config.toml
num_hidden_layers = 13
hidden_size = 256
num_attention_heads = 6
num_key_value_heads = 2
head_dim = 64
intermediate_size = 1024
vocab_size = 4096
hidden_act = "relu"
norm = "rmsnorm"
norm_place = "pre"
norm_eps = 1e-05
positions = "rope"
rope_theta = 10000.0
rope_fraction = 1.0
qk_norm = true
attn_scale = 0.125
bias = "none"
tie_word_embeddings = false
parallel_block = false
init = "trunc"
init_std_qkv = 0.0381
init_std_o = 0.0
init_std_up = 0.0381
init_std_down = 0.0
optimizer = "muon_variant"
learning_rate = 0.00622
lr_mult_o = 1.23
beta1 = 0.93
lr_head = 0.00297
warmup_steps = 0
schedule = "wsd"
decay_fraction = 0.696
decay_shape = "linear"
final_lr_fraction = 0.0
batch_tokens = 16384
max_seq_len = 768
doc_mask = true
train_tokens = 170100000
max_steps = 10383
dataset = "wikipedia_en"
Each number is 128 + 24 x the weight over its row's rms, rounded and kept within 0 to 255. Layers, rows and columns count from 0. The size above them is the row's rms in percent of the matrix's.

# layer 6 attention output (transposed), 384x256, rms 0.104, rows 34-47,98-111,162-174, columns 128-255
size [ 95 109 108 106 118 108 111 105 108 114 114 104 100 108  99 109 101  98  97 102 102  99 108 109 102 111 104 100 113 115 119 116 125 116 111 118 115 109 115 110 111]
[[140 163 102 141 156 126 112 150 106  92  86 126 158  87 152 118 113 133 112 101 119  94 137  84 151 126 138 122 165 153 136 138 132 159 128 150 123  96 145 141 108 114 149 150 132 119 189 127 137 145 130 123 134 170  90  96 141 135 138 166 113 161 136 117 133 152 122 119 157 151 185 158 153 128  92 148 125  82 118 152 190 154  97 139  93 174 118  99 115 141 120 155  96 125 136 162 110 132  94 134 151 125 121 114  86 119 154  89 149 116  97  86 122 111  81 129 106 112 139 110 150 111 116 142 104 119 146 145]
 [149 135 151 145 135  97  61 173 152 123  80 106 126 127  96 115 157 132 112 112 137 120  86 148  94 151 125 172 103 150 119 123 149 128 169 120 110 107 125 131  95  83 151 116 130 138 103 111 109 133 121 146 121 108 118 162 112  63 131 148 137 128 127 145 135 111 144 135 137 101 183 118 114 157 119 116 179 139 124 113 152 130 157 141 137 163  96 126 104 183 168 116  83 114 143 174 163 129 109 125 124 117 122  83 145  90 139 154 141 112 143 106  92 100 141 170 117  86 133 150 105  86 102 148 133 116 134 134]
 [115 119 151 155 148 129 119 102 127 181 131 125 123 116 190 137 160 126 134 105 108 101 132  96 162  91 125  76 108 105 129 117  76  99 126 122 162 141 116 141 123 107 135 137 129 109 132 133 121 129 105  76 119 123 160 150 114 119 119 100 108 148 102 138 125 153 129  92 133 120 119 149 137 122 142 134 169 117 116 151 182 113  82 133 142 110 161 171 130 102 141 150 100 165 130 116 140 120 134 105  84 122 107 124 162 144 100 136 147 106 141 122 168 116 155 114 127 133 153 127 103 125  80 181 125 151  85 127]
 [129 157 131 162 112 139 148 116 159 156 113 117 159 115 112 138 150  97 166 131  65 178 110 126 143  54  97 132 149 120 144 120 128 147 107  96 138 127 142 102 152 137 126  84 153 111 151  88 141 137 108 139 122 128 176 100 119 107 146  87 133  94 119 110 115 154 145 142 135 132 139 137 162 136  82 161 127 131 103 129 112  89 102 143 130  96 155 106 143 153 169 147 100 115 135 141 143 131 137 134 157 121 113  90  92 115  67 126  74 127 113 132 142 146 120 155 133 151 135 125  80 136 114 168 136 148 119 175]
 [145 140 171 112 117 129 104 133 108 110 153  82 101 140 111 145 138 158 130 118 107 166 140 161 181 119 123 146 128 124 110 173 132 114 138 149 130 143 165 128  33 122 150 145 141 145 151 103 133  89 159 125 112 131 108 162  91 140  67 154 119  95 123 121 144 125 143  87 128 112 162 120 101 139 162 132 107 113  97 147 131 155 128 134 134  70 135 185 106 142 122 101 142 127 105 143  90 132  82 147 118 107 147 114 135 128 149 144 157  97 126 130 141 103 125 114 110 137 138 146 139 122  94 104 121 173  75 121]
 [140 109 127 162 120 127 150 145 129 136 145 114 154 118  77  96 122 118  78 175 120  92 142 133  86 124 133 131 106 139 145 106 162 118 178 129 116  91 158 116 157 138 157 112 118 143 109 109 137 125 117 179 139 121 106 169 105 134 121 126 126  98 106 147 151 133 113 131 155  94 122 128 143 148 113  97 111 160 113 105  95 116 164 101 134 165 138 136 128 117 162 147 131 113 113 147 114 101 129 155 114 127 116 159 104  85 118 128 146 120 110 171 106 113 135 121  93 146 143 116 106 153 130 154 131 144 141 122]
 [116 109 138 139 165 164 103 118 125 157 119 129  82  97 180 149 129  82 131 130 155 131  92 108 129  99 111 136 142 147 108 183 146 158 112 134 109  98 189 142  88 126 155 152 125 141 161 138 111  84  83 160 153 154 150 105 128 140 119 149 143 107 140 136 118 143 120 149 143 101 158 157 135 140 136  92 152 120 120 174 104 119  77 150 168 111 120 145 111 113 127 140 125 133 127 152 143 140 130 122 147 128 104 115 158  93 167 143 118 165 131 153 161 118 145 158 134 123 170 104 126 167 113 148 131 133 152 143]
 [171  99 131 126 140 126 135 153 117 118 117 138 128 155 128 133  77 128 111 111 117 143 130 131 122 120 145 109 133  95 134  91 120 140 176  84 135  98 181 136 122 107 106 121 103 158 138 114 105 124 144 125 101 144 153 136 132 146  63  84  86 113  79 166 137 165 115 134 152 157 130  98 131 107 111 121 142 114 126  93  98 103  94 123 159 155 135 141 122  74  93 168 115 114 121 104 104  79 115 161 118 118 112 121  94 150  94 175 115 160 168 152 185 134 128 109 131 140 122  98  86 111 131 106 138 139 128 132]
 [129 151  99 119 144 111 167 171 159 160 124  79 127 125 131  91 123 100 134  78 159  94 132 150 135 144 129 116 126 105 156 112 106 125 108 120  99 148 142 132  59 114 116 136 158 111 164  74 123 111 101 110 130  85 190 180  84  90 106  68 146 158 125 110 135 120 164  97 102 136 136 132 133 127 142  93 116 102 118 126 153 126 120 118 111  86 139  93 125  90 168 134 132 133 167 120 153 132 123 122  92  91 181  98 128 108 163 117 142 189 133 144 124 127 141 140 129  73 103 158 104 159 112 140 134  95 134 136]
 [153 126 138 145 117 124 121 132 129  99 157 159 125 145 150 134  97  96 129 137 141 115 116 107 135 140 164 131 100 128 163 156 175 129 105 156 128 130 105 103 100 133 146 107 138 125  78 153 116 131 138 166  86 136  77 142 119 125 143 135  90  99 131 143  71  88  98 101 148 110 137 166 141 100 164 112 151 101 152 134 124 175 128 133 152 113 139 121  81 138 127 168 152 186 105 136 144  78 114 168 132 121 115 141 108 150 140 127 125 138 108 131 144  89 121  89 139 112  95  86 145 130 112 148  68  95 114  90]
 [121 159 134 159 135  96 100 160 198  86 141 116 153 105 151 129  87 116 167 109 125 114 141 136 140 157 122 149 138 124 174 158 132 134  94 151 137  95 133  98 180  79 114  78 108 125 147 137 123 132 142 128 144  93 159 164 122 127  81 110  94 158 106 119 110 115 147  68 128 110 124 158 111 129 145 119 154 155 150 140 137 103 152 128 126 110 130  95 113  90  93 134 144 165 144 145 133 115 122  99 163  74 110 126 173 135 101 138 155 124 134 111 130 139 117 104 155 137 150 103 115 136  68 158 127 156 136 137]
 [145  55 141 118 182 144 113 178 152 135 131 135 141 137 144  90 122 131 128 131 112 134 124 139  83 112 101 128 108 122 113 110 147 134  99 121  80 113 160  93 126 122 163  99 137 110 138 159 143 138 109 144  99 144  80 138 147 111 141 113 120 143 131 125 108 137 120 110  87 131 147 144 146 132 143 114 100  91 140 153  83 182 147 151 121 127 150 153 127  87 165  82 148 130 127 103  81  70 108 114 136 126 134 167  90 131 100 119 123 149 115 115 141 150 105 155  84 127 132 192 131 103 173 152 145 124 118 122]
 [146 160 161 127 129 106 119  99  80 144 160 142 139 163 133 147 149 211 109 159 139 122 138  95 130 158 157  77 139 109 128 137 108 126 137 190 142 114  85 144 141 104 148 178 139 133 131 125 147  93  83 137 159 122 112 139 152 134 158 141 125 127 163 157 126 134 150  89 154 139 159 144 157 111 117 125 107 120 146 166 107 155 123 123 158 173 146 129 130 117 145 105 141 107  95 127 123 127 174 137 153 128  89 175  97  87 151 141 103 173 127 175  57 133 139  92 108 122 124 138 111  91 105 133 147 127 120 132]
 [132 155 143 101 157 136 140 168 124 122 124 120 103 150 173 149 149 170 101 118 112 116 126 153 146 116 131 149 139  93 133 156 135 102 165 122 161  75 117  99 103 106 100 121 133 151 101 171 130  97 160 133 113 105 171 119 121 123  97 127  80  97 105 152 172 126 112  96 118 148  92 136 108 142 120 129 130 127 114 167 144 102 138 117 129 142 127  72 126 167 120  96 163 110 153 121 127  94  95 111 153 106 142 132 145 155 126 162 152 169 116 102  98 137 112 146 133 166 138  84 119 110 126 104 125  92 144 129]
 [111  76 144 140 128 110 123  87 130 156 126 132 101 156 133 109 144 121 141 142 132 163 137 128 115 130 103 120 129  94  92 147 118 139 191 116 154 139 143 109 135 137  89 144 144 145 121 141 127 110 125 153 110 100 130 158 134 120 129 113  90 141 129 117 159 171 108 131  98 178 124 119 105 114  97 107 149 122 156 153 100 101 131 106 155  96 124 141  99  97 103 123 172 159 118  85 135 122 202 123 119 145 154 149 123 203 149 170 114 166 192 120 129 120 149  84 104 152  73 164  98 109 131  73 151 172 120 168]
 [112 137 128 109 153 177 146 165 156 114 143 137 124 130 110 150 112 127 125 146  91 142 152 143 152  83 125 103 169  99 159 105 111 125 126 145 129 126 149 122 165 158 144 127 134 118 162 131 119 175 111 140 180 153 113 115 173 165 121 105 129 133 127 157  93  91 124 174 119 159  97  75 139 100 119 161  96  94 132 109 126 118 148 118 152 135 159  89 111  96  80 154 123 134 125  71 154 107 102 126 122 105 149 140 118 136 109 115  91 108 121 118 132 124 181 127 109 161 148 130 114 133 147 122 121 125  91 129]
 [128 151 155 126 132 144  84 108  97 111 134 136 150 137  95 124 120 101 114 156 134 123 150 101 112 179 119 133 112 162 148 140 149 105 118 145 130 153 136 107 154 163  94 133 101 118 129  90 127 133 191 154 168 135  88 145 139 148 113 166 140 126 129 111 109 107 139 150 118 162 118 115 130 129 156 148 112 105 143 135 141 153 148 133 116 131  71 119 132 157 125 101 157 147 121 178 145 151 171 113 163 107 135 166  58 135 168 115 154 126 133 139 128 129 135 101 136 150 105 110 114  71 145  94 152 105 133 152]
 [120  95 162 114 158 114 121 119 159 105  88 136 127 137 162  92  75  99 130 167 138 103 126 144  88 147 140 156  97 122 127 115 111 106 103 130 102 158 123 132 137 136  88 121 126  99 131 119  94 134 116  96  68 103  80 135  95 116 129 159 102 124 142 132 114 108 138 133 137 106 142 143 146 112 129 129 153 137 113 151 100 133 161 102  96 131 137 147 116 118 111 117 148 103 131 172  95 128 136 138  69 123  92 125 158 129 127 135 157 113 130  99  82  92 126 104 121 134  84 139 142 110 156 135 121 169 122 103]
 [165 128 108 112 129 203 122 108 111  97 105 126 135 147 131 133 122 124 172 138 104  99 141  88  96  94 120 117 107 129 100  94 171 159 112  97 113 109 116 106 183 150 137 106 115 132 124 168 104 114 114 103 134 100 103 144 140 105 164 135  99 159 107 135 121 107 133 139 129 136 118 127 156  98 121 144 167 162 151 111 122 137  80 115 132 158 127 106 112 102 117 163 138 125 138 119 199 112 132 120 140  94 114 129 153 102  95 120 117 175 158 108 142 176 138 152 134  82 145 137 147 101 128 182 161 133 137 100]
 [146 158 136  78 146 121 136 132 141 126 134 142 137 140 155 208  89 145 195 134 148 138 144 121  72 161 154 148  91 130 160 138 102 140 168  88 107 155 100  86 119 107 135 111 133 115 108 135 152 142 172 134 121 126 161 139 141 138 151 108 177 112 157 134 119  88 121 104 114 137 161 113 132 133  95 151 128 102 149 148 133 146  96 106  99  83  99 134 135 130 128 149 102 153 124 100 126 136 103 154  83  90 178 128 109 144 124 151 145  95 130 115 156 141 105 158 137 115 131 160 120 114 173 131 134 108 163 130]
 [154 140 164  85 144 127 180 132 129 107 170 127 172 115 111 120 121 107 144 172 111 117 146  99 114 148 153 149 157 113 117 108  85 106 112  68 128 132 139 119  86 152  49 124 125 120 126 111 155 163 145 124  75 147 107 138 114 135 118 128 135 111 127 129  81 105 140 123 155  92  86 110  98  90 140 173 145 125 140  99 106 102 140  82 123 142 176  90 135 135 150 114 152 144 166 106 136  60 117 159 123 140 157 132  99 171 148 154 141 169 123 110 130 150 147 130 118 101 127 129 118 116  77 126 119 108 135 110]
 [101 123 136 126 136 120 124 118 125 144 121 135 109 132 115 180 110 133 150 162 119 105 106 125 105 166 121 131 138 177 156 147 112 107 172 127 122 102 103 131 133 166  81 117 132  97 134 134 149 144 153 152 105 173 106 100 140 143 139 111 190 104 198 118 127 115 137 104 126  80 121 104 163 165 140 155 120 100 154 168 123 150 182 143 103  85 142 138 123 162 131  97 125 113 127 125 139 144 103  77  60 145 126 130 123 148 119 110 125  87 127  91  68 131 153 154 123 131 125 179 128 149 173 146 128 102 120  94]
 [134 152 147 160 156 143 106 112 101 127 159 158 146 124 127 155 114 119 144  94  88 139 125 109  66 135 167 141 148 117 126 134 107  96 115 105 109 142 106 113 152 138 106 131  64 145 109 153 135 166 134 168 130 163 118  71 127 132 146 147 141  99 144 171 137 124 104 161 135  89 109 117 103 127  94 171  94 111 119 150  86 132 141 147  96 160 109 153 132 146 147 108 153 163 112 119 146 140 128 122 103 139 126 170 133 123 115 137 145  66 124 143 114 104 106 131 154 160 174 104 137  84  74 113 142 105 135 120]
 [ 85 157 165 151 129 118  81 143 151 116 127 113 178 125 132 122 158 167 154 115 109 126 141 133 126 122 138  98 157 100 144 153  97 103 136 133 167  86 118 165 112 119  91 103 106 114 139 117 133 113 128 174 143  85 161 109 145 130  67  90 150 113 116 116 150 160 119 183 122 132 109 107 158 156 114 131  88 158 142 137 143  81 119  99 114 123 129 130 130 126  95 125  81  94 118 105  85 119 118  77 100  76 184 111 137 103 114 139 148 125 120 116 154 114 163 162 123 166 143 114 122 105  72 145 141 126  96 146]
 [ 90  88 115 139 142 142 162 127  92 156 135 143 141 135 106 113 123 126 123 115 143 135 141 134 102  87 118 155 175 118 136 111 134 191 142 120  92 119 109 135 155 135 105 119 143 135 147 112 148 126 158 128 146 126 128 137 113 105 106  97 147 112 166 135 133 115 128 111 110 122 114 102 168 138 120 116 122 116 129 158 115  96 111 107 122 139 152 129  97 126 139 117 151 108 144 100 130 148 153 125  97 108 145 172 121 133 156 134 137  95 116 157  46 125 135 187 154  76 131 186 124 150 106 174 146 101 110  68]
 [167 139  96 142 113 157 175 108 120 139  93 144 170  94 154 134 101 152 134 128 151 138 148 164 139 107 190 107 116 129 184 110  78 117 111 122 140 145 123 151 109 161 143  76 150 123 140 103 170 141 121 148 157 134 153 145  95 112 143 136 160  52 107 124 125 145 128 128 123 137 161 105 151  94 134 152 127 118 150 138 106 119 107  96 119 107 107  84 144 151 148 154 122  96 124 157 133 129 158 105 124 123 160 103 115  44 149 119 148 123 115 166 127 124 148 150 189 104 132 111 136  92  90 114 137 154 174 143]
 [116  79 127 110 141 125 189 107 138 122 120 144 142  71  89 144  87  90 133 131 108 102 130 172 114 141 104 166 112 145 147 104 108 138 160 148 107  92 113 133 124 134 117 141 113 114 153 119 145 138 189 131 119 152 139  98 133 120 131 171 155 132 107 139 179 124 112 159 115 108 133  88 184 175 121 124 137 125 156 107 123 134 146 126 102 148 137 152  80 140 120 145 138 177 142 100 102 135 144 129 112 134 151 116 169 132 131 136 158  83 134 116 141 135 132 153 156 111 131 140 156 107 127 171 159 126 135 113]
 [151 107 126 123 112  88 103 106 116  93 117 138 116  92 147 171 146 101 146 145 105 128 165 122  98 174 121 142  89 146 128  84 157 146 131 170 152 118 119 146  97 138 118 142 122 132 160 103 119 175  80 112 166 141 127 122 129 125 116 182 112 123 131 116 137 183 134 154 152 158  91 113 105  96 178  92 152 178 110 147 119 142 118 116 127 121  90 149 105 155 122 176 122 119  97 161 118 132  90 151 131  97 121  84 132 111 146 139 107 132 128 120 147 126 129 150 147 144 108 118 128 150 150 123 125 112 153 156]
 [ 79 118 119  97 129 138 161 140 142 109 151 140 104 126  92 130 104 159 140 150  91 119 103 128 147 154 151 160 108 140 125 115 142 141 130 133  90 118 147 137 148 113 140 111 131 141  77 101 143 162 166 114 143 129 134 135  81 109 129  56 158  73 158 128 118 102 129 159 159 111 118 161 144 150 118 128 146 145 132 111 129 160 130 122 139 149 123 175 180  97 184 118 146  97 121 139 133 117 128 172 151 103 110 143 128  72 124 168  71 133 146 101 119 134 150 144 144  96 152 117 142 139 125 128 167 140  92  74]
 [103 187 129 126 123 129 103  68 104 134 165 105 157 168 124 122 123 111 122  92 128 120 102  93 130 138 129 129 145 127 126 129 149  95 150 152 115 149 145  70 168 111 117 111 165 170  99 187 133 113 139  99 116 161 125 119 172 165 131 153 118 130 114 106 172 132 149 120 148 127 133 152 147 127 135 150 110 129 142 132  65 169 120  79 116 138 112 129 154 110 114 127 146 163 132 124 113 146 132 104 106 132 143 124 148 123 143 145 136 136 133 138 154 106  87 133 130 171 125 111 128 167 125 124 184 104 149 154]
 [166  93  60 168 134 119 135 151 148 111 111 116 159 106 129 192 109 120 136 130 129  82 123 153 123 132 139 142 157 128 105 120 152 147 137  95 112 113 169 185 126 115 158 140 150 139  87  99 110 154 123 142 110 128 173  93 135  97 126 109 125 115 120 170 122 134 118 149 107 124 127 154 125 147 135 111 158 146 129 131 145 119 160 141 125 137 167 118  99 126 131 145 125 138 114 100  96 138  73 137 187 140 108  91 147 123 145 130 102 110 160 114 115 183  92 144 102 130 112  97 121 145 171 140 105 120 161 153]
 [141 107 105 139  90 138 138  97 147 144 176 105 110 118 146 148 146 123  81 108 130 132 106 169 132 128 125 153 104  81 122  83 138 131 139 129 138  90 113 129 131 126 102 153 124 150 127 142 121 154 142 145 137 161 112 160 146 158 135 129 116  75 147 109 175 163 103 130  90 172 136 108  95 136 144 120 116 123 103 139  96 127 147 138 141 121  92 151 124  77 113  78 125 121 115 108 117 133 140 119 158 115 124 142 115 191 190 119 163 136 131 136 138 142 106 105 146 147 132 159 146 109 123 123 150 115 139 177]
 [124 143 130 160 115 104 128 131 108 150 147 153 161 116 119  86 131 136  78 152 128 125  92 146  97 178 155 119 121 112 125 145 140 123 117 123 129 106  93  99 177 119 115 161 121 138 143  91 175 159 118 162 128 135 151  80 113 157 147 158 159 166 146 138 112 131 135  94 146 111  90 117 159 124 135  95 113  89 120 158 100  98 139 120 132 162 115 148 147 125 135 128 137 160 155 138 127 103 139 125 160 154 127 126 128 135 133 117 123 100 119  73 119 139 147  87 129 131  80 163 124 129 168 110 118 138 144 168]
 [113 126 136 155 119 126 113 105 156 154 115 155  99  92 110  80 105 108 124 122 124 112  82 102 172 158 121 122 129 134 116 130 131 162  65 114 145 170 122 117  95 136 111  97 184 113 156 110 118 114 112 139 112  89 152  99 135  72  91 146 144 150 110 121 172 161 140 111 138 135 145 153 170 146 103 133 110 153 126  84 137  84 156 147 144 160 101  84 115 168 112 132 112  67 152 123  98 115 165 153 121 151 124 135 142 140 105 109 119 126 119 133 132  83  95 108 146 137  88 118 157 157 129  93 156 115 120  90]
 [158  96 100 165 108 122 135 141 148 121 123 110 136 130 107 120 153 161  67 124 131 142 127 132 150 141 139 142 119 122 115 128 139 104 112 157 128 172  87 141 176 166 153 118 118 146 125 162 145 144 146 123 143 112 128 131 118 123 146  85 144 149 156 156 131 154 119 133 123 123 141 105 167 123 167 142 136 144  71 153 180 111 133 161 111 135  93 132 107 141 145 140 136  98  86 137 123 159 103 109 148  91 113 121 125 148 100  99 107  94 115  75 101  99 115 107 123 107 103 146 161 168 143 124 157 125 126 140]
 [115 132 109 138 117 102 130 105 156  91 147 191 131 134 115  94 104 150 122 111 159 169 159  99 110 119 123  94 143 149 128 150 110 109  87 172 134 123  85 118 166 109 155 117 134 164 163 130 118 113 120 107 152 108 147 155  97 173 138 127 143 178 101 137 130 118 129 109 127 116 138 127 114 180 100 139 166 116 111 109 165 177 124 132 102 154 132  76 123 130 128 137 135 161 183 148 111 114 129 133 144 135 167 146 146  93 148  96 146 160 108 122 143 158 118 138 142 115 148 127 145 100 100 122 124 128 138  98]
 [160 110  88 108 128 122  98 104 106 136 118 141 145 142 125 108 147 144 152 148 138  86 100 121 117  97 124 144  72 117 109 130 132 184 147 102 154 103 151 136 117 127 140 129 137 120 128 135 109 100 177 117 118 115 118 116 184 166 144 145 105  90 120 137 149 130  54 102 108 102 129 152 167 141 146 105  99 104 125 130 106 115 132 153 124 128  96 103 139 115 113 122 166 103 140 116 141 116  98 189 138 138  80 125  97 145  86 144 130 115 128 127 148 122 129 112 128 131  97 140 145 162 183 126 142 120 137  93]
 [130 120  85  86 131 163 116 127  88 158 110 141  97 102 119 123 153 122 129 101 109 136 160 172 121 121 118 134 141 140  75  95 134 142 115 116 131 139 186  99 150 104 159 119 120 137  81 104 139 114 154  99 110 140 149 149 115 155 118 177 110 131  97 110 147 157 154 159  89 122  98 125 101 153 129 131 144 126 131 121 147 146 141 156  93 154 138 147 132  89 129 140 152 158 157 102 150 167 129 129 157 186  75 150 135 125 145 142 127 111 124  85 140 177 106 130 122 110 117 118 133 148 161 162 142 116 108 164]
 [101 132 103 133  85 154  87 120 110 117 132 112 114 114  88 123 173 114  90 165 110 166  99  95 167 110 103  78  83 152  90 148 128 111 113 114 114 117 122 158 102 134 120 137 142 100 125 146 139 115 100 146 106 114 150  98 177 128 163 182 130 120 111 140 128 133 126 106 115 133 148 119 156 127 156 113 113 134 121 155 143 143  84 124 132 130 123 157 104 165 126 103 120 118 116 119 135 111  84 156 125 159 103 102 115 101 116 104 132 107 113 109 150 109 155  87 150 140  89 179 157 161 150 114 105 126 110 157]
 [134 153 159 107 105 106  85 103 135 165 158 120 124 120 148 117  93 108 112 134 139  90 117 108 146 125  71 161 151 138 119 122 134 132 158 160 107  98  96 145 157 182  86 163 134 170 165 113 101 108 137 155 127 107 144 140 163 128 128 114  98 107 110 147 167 114 103 153  84 123 140 100 141 174  96  96 127 122 117  91 122 137 126 180 128 150 106 149 103 107 105 140 139 139  95 125 156 136 123  85 131  75 104 121 159 165 127 181  94 129 120  94 121 108  98  99 112 177 107 123  96 136 135 170 138 149  89 111]
 [124 157 132 184 117 123  63 118 141 117 150 120 139 149 125  93 151 126 168 150 137 118 134 142 123 107 178 103 121 110 131 100 173 122 153 136 111 150 133 132 117 145 177 115 130 175  69 107 100 168  92 140 119 140 157 130 122 171  80 111 120 131 144 105 117 134 164 129 102 108  99 152  96 153 127 121 118 137  99 121 149 113 148 138 150 100 118 152 115 126 103 111 105 121 159 184 135 149 113 130 107 147  95 130 133  89 168 141 133  89  96  92  99 146 155 130 120 108 113 112 127 156 165 117  98  86 121  98]]
# layer 6 attention value, 128x256, rms 0.0982, rows 35-47, columns 128-255
size [107 103 102 112 105 107 108 115 108 108 112 107 100]
[[126 118 145 134 143 163 161 136 158 147  93 188 114 154 149 133 108 145 121 146 118 132 177 153 144 146 112 104 139  87 118 123 112 156  83 114 111 103 134 148 117 127 115 132  95 120 189 139 156 123  74 130 116 151 132 113 118 107 150  93 126 101 142 142 117 108 135 150 112 184 128 136 146 109 111 152 101 163 142  80 141 121  94 147  89 113 147 144 105 105 120 138 201 101 126  91 153 139 158 102 158 141 132 160  90 143 123 103 108 110 111 147 108 157 124 102 129 142 108 142 126 172 158 137  86 146  98 114]
 [129 148 129 120  70 100 114 151 107  95 103 115 150 169 117  95 136 135  74 130 113 174 162 119 130 137 124 159 160 187 129 142 119 156 159 116 148 149 112 101 128 141  83 117 128 157 138 152 102 123 172 150 165 155 104 120 110 137  97 144 129 127 159 113 173 112 121 126 142 127 163 109 165  94 127 136 161 146 110 115 114 134 154 118 118 144 139 130 120 157 113 111 122 109 113 158 142 119 147 118 116 134 102 145  86 165 140  72 122 123 113 119 108 126 153  89 153 145 132 142 107 110 156 110 116 134 128 115]
 [135 153 138 135 130  93 101 141 124 132 127 160  67 124 116 149 106 152 126 134 206 107  99 121 128 147  88 149  88 145 118 128 103 119 138 118 164 191  90 137 131 117 125 137 111 126 183 145  95 149  95  98 113 109 108 116  89 139 105 124 135 174 148 148 114  71 138 121 122 111 149 128 138  94 155 133 157 136 152 134 164 119 112 105 113 144 142 115 165 167 139 154 127  96 121 151 147 124  96 132  82 144 128 101 117 114 125 117 121  92 116 122 110 104 121  68  82  94 127 148 167 118 141 154 136 122 129  91]
 [112 134 124  84 111 114 138  95 171 138  61 154 105 112 148 148 110 123 155 118 160 138 112  91 134 132  86 123 152 129 141 111 160 136 147 114 103 101 137 151 120 139 140 108 156 137 123 189 118 126 130 113 132  89 120 114 152 102 143 152 111  84 149 101 183 137 114 131 131 139 183 166 128 123 125 146 145 190 113  38 166 119  99  80  86 142 119 138 128 121 145 137 125 148 125 132 143 125 147 137  85 102  84 112 103 171 121 130 138 160 119 137 109 132  96 141 172 118 130  79 124 138 139 172 139 119 120  88]
 [176 136 117 109 140  98 127 150 125 115 133 104 108 152 167 165 136 144 140 115 165 166 129 118 112 125  99 144 141  99 132 117  80 137 121 132 135 137 135 142 113 132 117 139  92 153 145 158  78 133 115  82 106 187 123  90 123 142 147 125 113 101  85 130  87 114  96 143 132 159 111 122  94  77 148 141 123 140 131 141 157 132 126 149 125  86 138 109 143 122 120 109 107 166 113 154 153 140  91 114 108 121 102 108 146 155 125 158  90 135 158 129  99 145 157 143 122 155 145 102 121  79 131  84 139 116 130 132]
 [102 164  92 126 138 117 152 132 112 107 147 149 210 132 108 120 162 140 133 105 129 136 134 142  85 124 151 114 152 158 152 125 125 109 123 151 177 115 108 143 124  86  97 127 156 121 125  88  92 164 147 117 145  98 144 163 119 134 116 163 110 136 111 126  97  88 138 131 103 157 143 108 128 122 110 133 108 127 143  64 125 140 175  95 108 106 129 119 141 132 121  99 119 109 131 115 157 136 118 140 110 176 130  85 133 157 130  99 157 128 112 129 110 131 109 105 112 136 107 109  68  97 122  94 135 139 118 110]
 [103 139 166 113 131  83 134 152 113 116 135 140 116 109 105 148 105 122 142 173  98 163  93 144 129 140 130 132 130 130 112 126  89 130  93 136 130 168 132 148 128 153 105 107 123  40 105 145  70 124 171 132 107 147 107 115 140 100 146 136 118  97 187 140  87 113 115 138  73 124  94 122  98 116 167 141 115 125 151 131 101  97 150 174  91  92 120 139 155 158 121 129 124 120 118 140 150 161 119  97 107 167 115 152 152 160 135 117 120 145 103 117  91 101 139 178 121 104 127  87 135 144 149 114 126 138 124 129]
 [120 131 124 140 118 131 139 148 107 156 143 163 123 126 132 166 113 140 124 116 111 133 108 125 152 132 136 147 120 160 113 128 137  81 130  97 153 143  92 157 141 129  99 110 118  96  79 142 167 162 171 123 105 131 143  85 126 152 135 116 100 131 114 151 121 108 150 160 182 148 158 136  98 101 105 138 134 158 146 160 124 119  78  74 118 107 134 116 147 123  99 113  99 143 109 150 121 154 132  93 153 133 126 193 115 125 118 146 133 122 107 137 106 114 142 141 101 156 169 109 113 111 136 108 160 127 160 148]
 [108 130 170  93 122 135  75 129 146 136  88 111 151 144 103 128 146 113 150 141 135 146 171 100 123 125 133 132  96 155 120 125  99 190 138  87 112 125 116 130 128 111 106 130  98 134 147  86 102 105  89 154 110 142 157 140 147  87 138 100  98 155 147 102 155 139 143 108 134 155 120 111 109 158 125 112  98 194 102 109 149 119  83 143 131 128 110 143 130 146  98 108 111 100 109 119 104 142 123 113 103 103 189 127 137 155 105 112 129 118 155 161 120 128 158 151 124 129 159 169 121  88  81 131 127 125 119 144]
 [113 115 141 151 142 114 147 129 108 163 136 145  99  86 122 154 105 113 139 104 133  97 151 130 170 145 136 128 121 101 159 149 164 132 115 171 101  97 111 117 133 150 104 169 155 165 125 154 109 119 162 103 141 116 126 111 101 135 136  96 185 141 155 146  95 160  71 161 133 123 131 117 101 128 140 134 153 119 138  54 142 119 137 106 135 137 130 125 138 115 129 161 146 114 165 134  89 157 102 121  93 110 175 185 123 157 139 155 109 129 118 137  91 147 138 141 128 104 134 149 126 130 107 140 133 123 142 110]
 [116 166 137 115  99 122 112 112 121 106 129 133 126 156 129 150 145 110 157  99 132 137 209 160 157 140 159 148 118 150 140 142 149 148 116 150 146 157 144 105 147 113 147 155 137 140  86 166 133 121 147 138 138 123 140 148 106 126 148 119 117 170 137  81 111  92 135 145 117 102 154 169 107 104 133 149 125 166 122 116 154 107 142  84 136 153 118 163 120 127 142 120 111 136 126 164 120 136  89 149 133 153 151 106 127 119 129 112 103 128 122 150  83 128 162 162 160 116 134 117 167 111  82  92 131 147 145 123]
 [157  66 112  99 127 121 150 139 129 142  98 137 118  59  99  93 121 119 139  78 116 116 101 139 129 121  82 159 143 155 135 145 117 109 120 108 128 142 132 101 131 115 105 103 117  91 138 155 122 137 161 105 169 133 127 134  99 101 127 147 145 141  80  89  94 138 107 162 101 124 140 107 138 130 135  93 156 187 136  93 114 104 159 125 102 152  99 143 147  92 129 132  88 134 129 112 155 122  87 112 142 124 169  94 162 145 121 114 113 114 158 125 107  70 112 143 142 154 153 159 131 106 113 126 106 149 138 137]
 [147  98 113 132 128 151 130 120 127 168 101 138 120 115  90 126 158  90 161 165 168 128 103 110 121 135 132 125 133 124 149 122 131 138  97 132 116 126 150 144 147  83 150 106 122 146 119 149 125 135 137 138 161 124  91 143 138 134 136 124 123 158 125 102 162 124 135 138 149  70 111 143 120  88 129 118 148 128 146 136 148 163 136 104 138 112 107 100 144 113 122 117  79 149 117  86 155 127  73 147 132 151 108 120  91 127 126  94  91 111 146  82 122 133 129 108 114 149 148 149 170 120 147 150 122 160 131 132]]